Weights of a small GPT-style language model, trained from scratch on English Wikipedia: rotary positions, 9224 steps.
Each number is 128 + 24 x the weight over its row's rms, rounded and kept within 0 to 255. Layers, rows and columns count from 0. Numbers have three digits each. The size before them is the row's rms in percent of the matrix's.

# down: layer 3 MLP down (transposed), 1344x512, rms 0.0336, rows 880-896, columns 256-383
# gate: layer 3 MLP gate, 1344x512, rms 0.0378, rows 881-896, columns 256-383
# up: layer 3 MLP up, 1344x512, rms 0.0367, rows 881-896, columns 256-383
down880 097:121166131111161098125144144120140120161131087116118092110129143150118150032163120113127155123135111168161156146174141122129146119151106160149119099148106117119126154125130127128141139152122148131182179126079156134108144102150102174078130118112137121110101135134187157111140151149126126108111125133131148140098124137119087132126123127086146188130125101138139138137137110096161094155178
gate881 105:146107114119173112131107169145112131176136169154119079111139165152106071176121149128107141126100135093119127146135110127113102156147108149124156109151146130140146143114115117182090126141167096103111211132174120095092137138160143135137109133101113144111150150149140127171123131116145096147131155084104116093095120157141159169179130104099127116132102126097116117121121142147124142154105
up881 104:072104128087137152140109148103128101151135104119114110153149162164115124162131138127122137146076120108125132093151125167086103147103158153127140147134148143102131118082098121109081115099114142131141110175096197123125102096171103079158119132162117089164146118162123157123112111096117126096121117159124138145163123145119158096095076103107141146130117125086118107178103110122131107088149
down881 105:143125114152146069106160153155152130090109159136123132119132104108141130089121113141135128131114136152106136152121132099128123137101135129125164111105139154134097128104134100155124158139147155129164132118161086097164115124163086159107089098136144103138126159146148119135103140084147099097133140145125113084119124108120086168131122123109167128155120121147148128131129100139152110141108
gate882 099:153132107136106144160149114152093122162116160134089128141157143105149103132176129114109128097152124100095124134152139175120111105161086088129088125128105106138115107166156120136146161114141114077112137107146120114103089127137125107120128111132132161100137189140148136103133124105147165135183110154075111154140138147122142126132116146095104116121129131086119135169164121135132126120063
up882 099:143148132143131142115088118134124151134172121114101125139114105130132178094111151116125083132138108154092134118149129117118108188112159118119137161162099140092161145140116129117117081140098132141115091145111109102113098101115171128120094148137130135137138141154110172140150138183160090106086139127146168129131118107120115036130094097096125135104148094105124129144133122094099105106123
down882 099:101132081129120115141139105106108117119090141108119099098164093121132071145118099137120139129108147122092128114179150144118108102102109093115114163134128120138105099079142145125129164086129144092128134110143122124135135163151138143131128095153152135068119133163173175195115113117122139126125116114128127112168130114144167158144144141099127151146148085072136107086122136142158165112089
gate883 095:141106122110148113145113131094091085114126065138149106097085173154121115135134122134145174078131158100124087112127154136129101146102140144128154185126124148148101142096176112145116108102185131095106155124072125135142145117130123102096137160155142102118131113123162123154128164140116161116136131122102106082111100127114130152136168156171174135084136120107109110108105128122176171134137
up883 095:129155128116141141118131149155120137185122109167089172105116107171156071138094078117121141123143098115078145115080148144111175120106160154086108104110100104170126139120194128145129133133111099102088131136137145151099119142117097138127138081134148130160118104166075193156142136113115139121139126145129132110104131103124121133143129117116111132139183118116146103131185120185161140124154
down883 098:144168141126143155103149156084154108140155107174120104109116090151130152126106128142106147126118086123117157171099122141136110137140146111146136090145095152113163132121091110166127119130124156096154143098137113123142153120138099137157106124164118129140144132132117173160156096120183124103104131135083113152132141077104112143112125103103121089141133141120185163077147141127098101141157
gate884 100:139095114140089129113162092124126161136120142146143150121148125104127132137148101142143158104111155141170078122126124158108091137133147100110096163129128140130146165090105112170097123170118093150122137109114092082089112135092179123123092122150133145140087074148080130131158130147109163123103121127105134148128177130100125137084114171148172128125157154130106092058125148111106126117130
up884 103:163126124113106131124121131123140096121135107162131149136075160177134116172145127094116126120130137121135161152142136138142097136120156121150097142118133102098127112140121127068149173091086166096150144141149143165122105149117149131123122104137174072147133117136159121114149131092081119104158153108134101105112133138141147113146103140117144125129100133124139170184128134135109139117125
down884 103:128153130154107119147126068147145109133159141135133113137072166116105141130150132102154125125094110129121161131148131146121104103168139117085106140134140139151144132122102167064110131129079145127100151097122129176118098146118173129136146116131121146156137114130136122107182174116107122118147152108113146138154132097120107150124107116138140172111120158114158143152156130146095182106137
gate885 099:102167168122145110162121139117109162191137182188103130094097123138114092128094151134145121122156154134109149116129137135085134153103095157137134086133111113104090105126140148105138174129151129143140176128132139126147150100116147137118209132134146145126108141125122182105104105153111119167087157112136121088138087139121112122145118157143133136158176145136153146091129157140123111088121
up885 096:139114154119136101131158136071090128187139122069156151102118115085122105138073115112162130157137102092124129116116142141126137179127117145127142114111135156134099136069138127158082096133079064099089119108146168141162118141130134177137179127156122156156147128152123152138092160147118138112154126139120146113118064155124123173144097146126114117138139105099146159089171127147127156146099
down885 098:106127071116098122096112131156177097124098130079147103165132119163153131138146120125110167108118122162120109136142126114163130115118130120146116145132128141139197145125121119153140134150114155128129118116120096097164109156120105100176089146132139130149129125123071118150132124126113160122136100137129099160120185120143135138097130079133110126126093146174081124140136127153146108136124
gate886 101:124121138179095130131163105091139136128134116150120118101108132118084161117168128112139139167126115111118108149135139120113131125165136186155176100148133132133088137100087128149109127091125100130101112144190111152184137094141115140147101125119090112154119157160144149122080078156110133147151095128097104140130143098100093122161098102122159074121115132129113086180121139127125147090153
up886 101:149136114103125114143120136152113119162143148120088132104174127138109095123118120139112123140087115124127130154085112126150120166130125110110116157148172152140116134145136173125120089125154147097111131098161155123134101149119141134130190146148127102107136118134129127109141154107104143125104117086098087106144104164152120102138107093145143123128130124102100141134106143117148125144114
down886 101:103169089110129070123159150175130080146139195164114129106165144118123120135169083149141138142113121132124119145112098126130137129102121108108126137115150169138127164151145110144126148142154149095078124111118130106097108150129147105138175139114093119134119137087143117126106133114129129161147157116114137135116113094121141186173161106149133096101131139133136149144127130081128146144115
gate887 103:073119083130135115141127154112131162131147128121119140117152143171100111110080112137142121142124134121153133144169100136144154119144145085120131146135121098131108128128148126138117094111129133111125138104137156148133137131124161113145110121157160097124109128100152141109109105149113094100140147109108120132142178114145173128111129110115095161156117117145138087112139080093109152105124
up887 100:140110137124113154162107114137133153135098099157101110079145101115186099181088141113119184113128139117101139126107125115143125094099119078138123145095141130128118169177121126115124105126101147154133125124151140153113145127113129143113117119152124149125092122153148123126157110129109170126128119124145152149145124133136140128129147140132140103119125160150144119130142118171099139138108
down887 100:111115130140114137131117163105107157102103091131105115117142126117133118150155140133107126158164093167153131126128104159101108095170149136126105105133094170155143138176109138141111135130113128136172122130112128132113144088158095151144150140126133142138157155125153109176113148112153140108136150095126155151114086152136147150137095178145158104136143105101184168163125170172122144113130
gate888 107:103149141151124158141139121137130114099164120161113148089111153136106142129163133101121120132116100134127109132124156157171102123116129078130122123140148144116164106112137152156113126119128155099103168093117137156113115114127107109129122089127124131148105122087091134120149144130132108116139099114118123201091135130165153097147116142134146091115132114131110143095104076104152144129142
up888 108:130099108175146134064146156116148086149155142166102145135126134132160135078157107098146110130132120139143133140092131159148132149130142105159128116083130106130106130109126129135076089126125158074118108112149147094118071154186111122153111134172116116126132106088151138102119132099104168117167124149124166123150150091133152139079096136148097160122112087113166109139109134109140159142165
down888 109:110117127125119156132125142168120112161087119137133123094119116132127107119108112108134140154109147161147107098095103131145153143115150139121130135110100090155108143145113117148139135135103098109123139103119118152169148137117086151125117157124142131137151112094146079113163138142103180121127093144154132123117113085127151165110138157169115160100137102147123121141129136130112099149097
gate889 092:133135112172121115161163145158112123107114131118138128112105124099115141145134135154164095140132085097141148161089110096183126163127141128094133097091125139112090116097183149116121158139125123139133105148142162129099143129135135099125133139119125096154128117143163116148123158128141119166110112150156174125130115144135174165139089109120117079093148110102151122106134111126137133117143
up889 098:149150132124138131097161150134125104174116119172165111097124108158112117149126126182115142175101162113162095096153111116110127095152124115100151146112134137115092132127110111154119135129171111167161211134115132112113123100131124186138081151094154161130119132136107146154102113111177151114139127094132097100107142119068147171123142162119123105111072158114138107143113112083138133136173
down889 098:150107108120120146135108107150110138120091132136107150099140171160136151139122135145115099125104109133128129142150132180150168146102157106165125133156099160088123123116112172174139158153127115128160183101079129137131141112100131153134162082159145103096132082103122104118149113126170154087135122078133109097135130131116147153142120152119127166085138105133150126127107144096125174105136
gate890 099:152147138115130130080137125098081126141163087111135128123144136145155119095095127126092106147130141120136101144124113173092125129149185166117147143104137101184123169140162111161154182119132122143104092144150152132108149101125100102182174127105132120173182125141096149101146144106171151083120142116098119106115117114132102140125113121098149155149161081120168113144150152102142114109153
up890 099:112131115121101119180156122100181080163122118090105120135106137129117093122175119143179154139160150128131175113124108154169141126108074133181143102123083142140167132137155176154125096143120100125141136157097154140113156164102154117146099106094131121123135165138132105137107131152104144100099121153123136137173147107156149148115159159137142095155148134133166150144110133163130136131094
down890 101:145136127134123137154109141140114148136139157149132115080139119096093147153114156147071084148163112119097087105095130125114131123133107155114155124112152098116107096124153122101172124157118121097131109085092147139108146133141151113126136151132155109154106153091138087119161086136138113123118123131172092141090098145127111102112136117151081159109079108099114141117136136106147163124122
gate891 101:126117119127088092149134167144087076112120107105088115136121152117054092095145126127129120162128168130127121152133164113138109141124128162112061159139165114123147133130126134149151162130119107132142100106144095140169128122126159135125095126111112140155099153108121154129147141129139153158138123118123124168150109133057126140117113133130109118131123120106102120114128142128124117130108
up891 100:130143102096137140148118127144144111075090153187153157099122121109089130114132168111138141113136115163132148129155132094068112156141099084149132116106104129137180159133143123118172134141122075159123131113121142151123111131104154145092150093143121146104087139125172093077109128116139124123101119135082125157140119102160165101091136097088084155122112171109165139152118102103102104095086
down891 104:139129122075101100163112122140129189127133153138132099155137123133185127151114084148123158163057098129156143126112084144181132123078094150173142177124116148138074143121137093129115114120137145094118160106155120116103104163135137142124122123176136119140154107138138140120133109126114129122112103109091073111084179111116132108155153147105100099127114158118138126148146150110151161140121
gate892 097:128133103104089175089136111092125139109130152134115120109124187121148082148135106123066149100137112128139132153147144125144144133160121132109118155103151129112110134110164122168119112136115130144141162131144123148111171158144155133144161111105135163112111162163162145124129166099115128155128101141103079130111138164097129120169123125105181059143109146141108106138126124119098142106115
up892 095:134101159076135116111165099150117091149129120119097149128109124143129114135099098123118136135093154118145125120090134145118173165116112153151163117127135104096134113121104131100146121119169113095102152130114094174144118132113144126119162130144150174135107127130157137150112151135102115098111131130079081132150108141065156133139110112092123107092137115155112142107161116113088130131126
down892 096:161140167106127122135136127108120097109148153150123139132143157125136137131096135138141148082153128129168106150088137079102173144161133104109085144100098148129144164194133142142123128138100107162074130138142185103148160104140116137113139129135128120166141087138141142128121123148126159103097146080149127099104164153109160140216168116120139102070102160150136106159096090135110145111134
gate893 100:126094132146114134173156149103111149093126114104144113106128119155103130173081158118156121106092102110124143086079151126136129173148134135165133125123103068112152148124122105127159105139112160101122100093130163148095159136130101121183140096152140096116136118136172109169153114112105164125128138073104120164132077142147114082125116105164120094094120118127095116137134169124117114163126
up893 100:092149166129126153091115125100142146158121139148098152121154108150163158169147109152174116165123149120130145101125155095140131130162145114165111158098166087086184151163125144099133122141140082112160140126151132090093091110168101135143114144130126146147164139091123155079143108104114134117160130107126146132152121123156072109155194145122106120107132098111118141127128115149147115142121
down893 098:117113112097139154121133119099153121117116136116055132120132120104153135148157103153144107107132126109139127098111150110126106144166119145111144139107148099101117136133087095142122158141118082101122136135159171088125147102161116137160113123175127161144154147123075143086142138106111109127134127112134143140177120139127092150115139141145112119126114111090134142134098102149119111142130
gate894 104:115150091132139131145144131156166125119132134151131079105129117107117115109107077121120150147137151151133117108143125125118133128152115135097108123134128134119148125102098142140194141131139146140110131085146143141110144121141130181129127151124157085127105104136136149109150144134129131154107081086101143157115128102120172129093123126137110175100068103135125129102137119134096124119112
up894 100:140140133105128143115133093128145116115158138104105154152152126140132126087123147113111156102143131094127148137116147151143123119116139122144148160135083100112114139145125132106121104157119165104135163153110127140107155140119123122108139141148101118141148120108109123142072171164092091133140113139130108133127089116108113134178113135139100061144171160148095086147149155142126082147188
down894 101:099147138104153166146155113105134134108148142111099100142117133191124096112120137080122125135141144133099123064140140144124130133143176143109144130132155141097119115114081166157136137184093134120142109133124097142122138128115134148104112133130119124131120137105113136100139147117096060144127147099144151136142136118125128094092142182109140138129156114171092102111132144117101090128157
gate895 108:114212134116159138138183145131127150153125096122132131105098137116158119118078134127141156121121101144106118120148136154134156149108121111073103128154130097163137132122093136125127121146121137120167117097117170135136122141122129113118104129133118143112097103145133149114100109135089111126125121146100122182083104101137131165127158145137120166109155121153138101116119119148140112125156
up895 111:088117168118118102114118137143125165124147160099116123166098115167112134137116128128118117150137132087123164142144165144131119140121133061150093173140130138117162099139129128110128160094200129100091164105106126152151130145115121112149123147163142149131168140114127129138173155112131129091101135099152144131155132145125147148153108117139113136140153085121107132123136120156134096121143
down895 107:155139141106149148170120131111102162107180157047133124133126132138114109139090156140130108189158160101141183123101118133108105135174141122108193153088123106076123084130114117092126113106117114133105124122103127143143129124075121174095176133161131183126138153110121098149157149142115092133116140143147116123138142113174131113135105105113122096130123074117134127115112122091104165111117
gate896 103:168109134132134130136134131122170137121129100176144091102092146133176126112156131096160152158159082135143105111137114163155112165123196122127118117155142168140144120139116103128122178128113146132131114101068107136106159074173145116168103099187088119134124161140101149100172130124129119132153130130169137128104160134124092182127086128122122126131127120135144088120155128212117112123157
up896 103:187102146122108165104139127090157139144109083179110124131135142145113114121134157099144128104106123129146162071121119181112119122105142109133118176104150067121126137125133149115151082091152127130079112082114148123125112125127139128128127102161115109094098139114110129139150141124107155115116111120139100107138141147147152122116124170156119129158103129179153138198115128134095110186124
down896 103:149112138140161083108150136127148127134172119116108115102126184146105137144153109153119125128163118117144129115074188135121144160142130150121146104109086125110140113132161088073102124139121123129150112138152116131083113089131132166074092152129157119099106168117117142102146120121109118124164120068149091144149108142100126126111090174158123175106114122077160136123101104141153123113105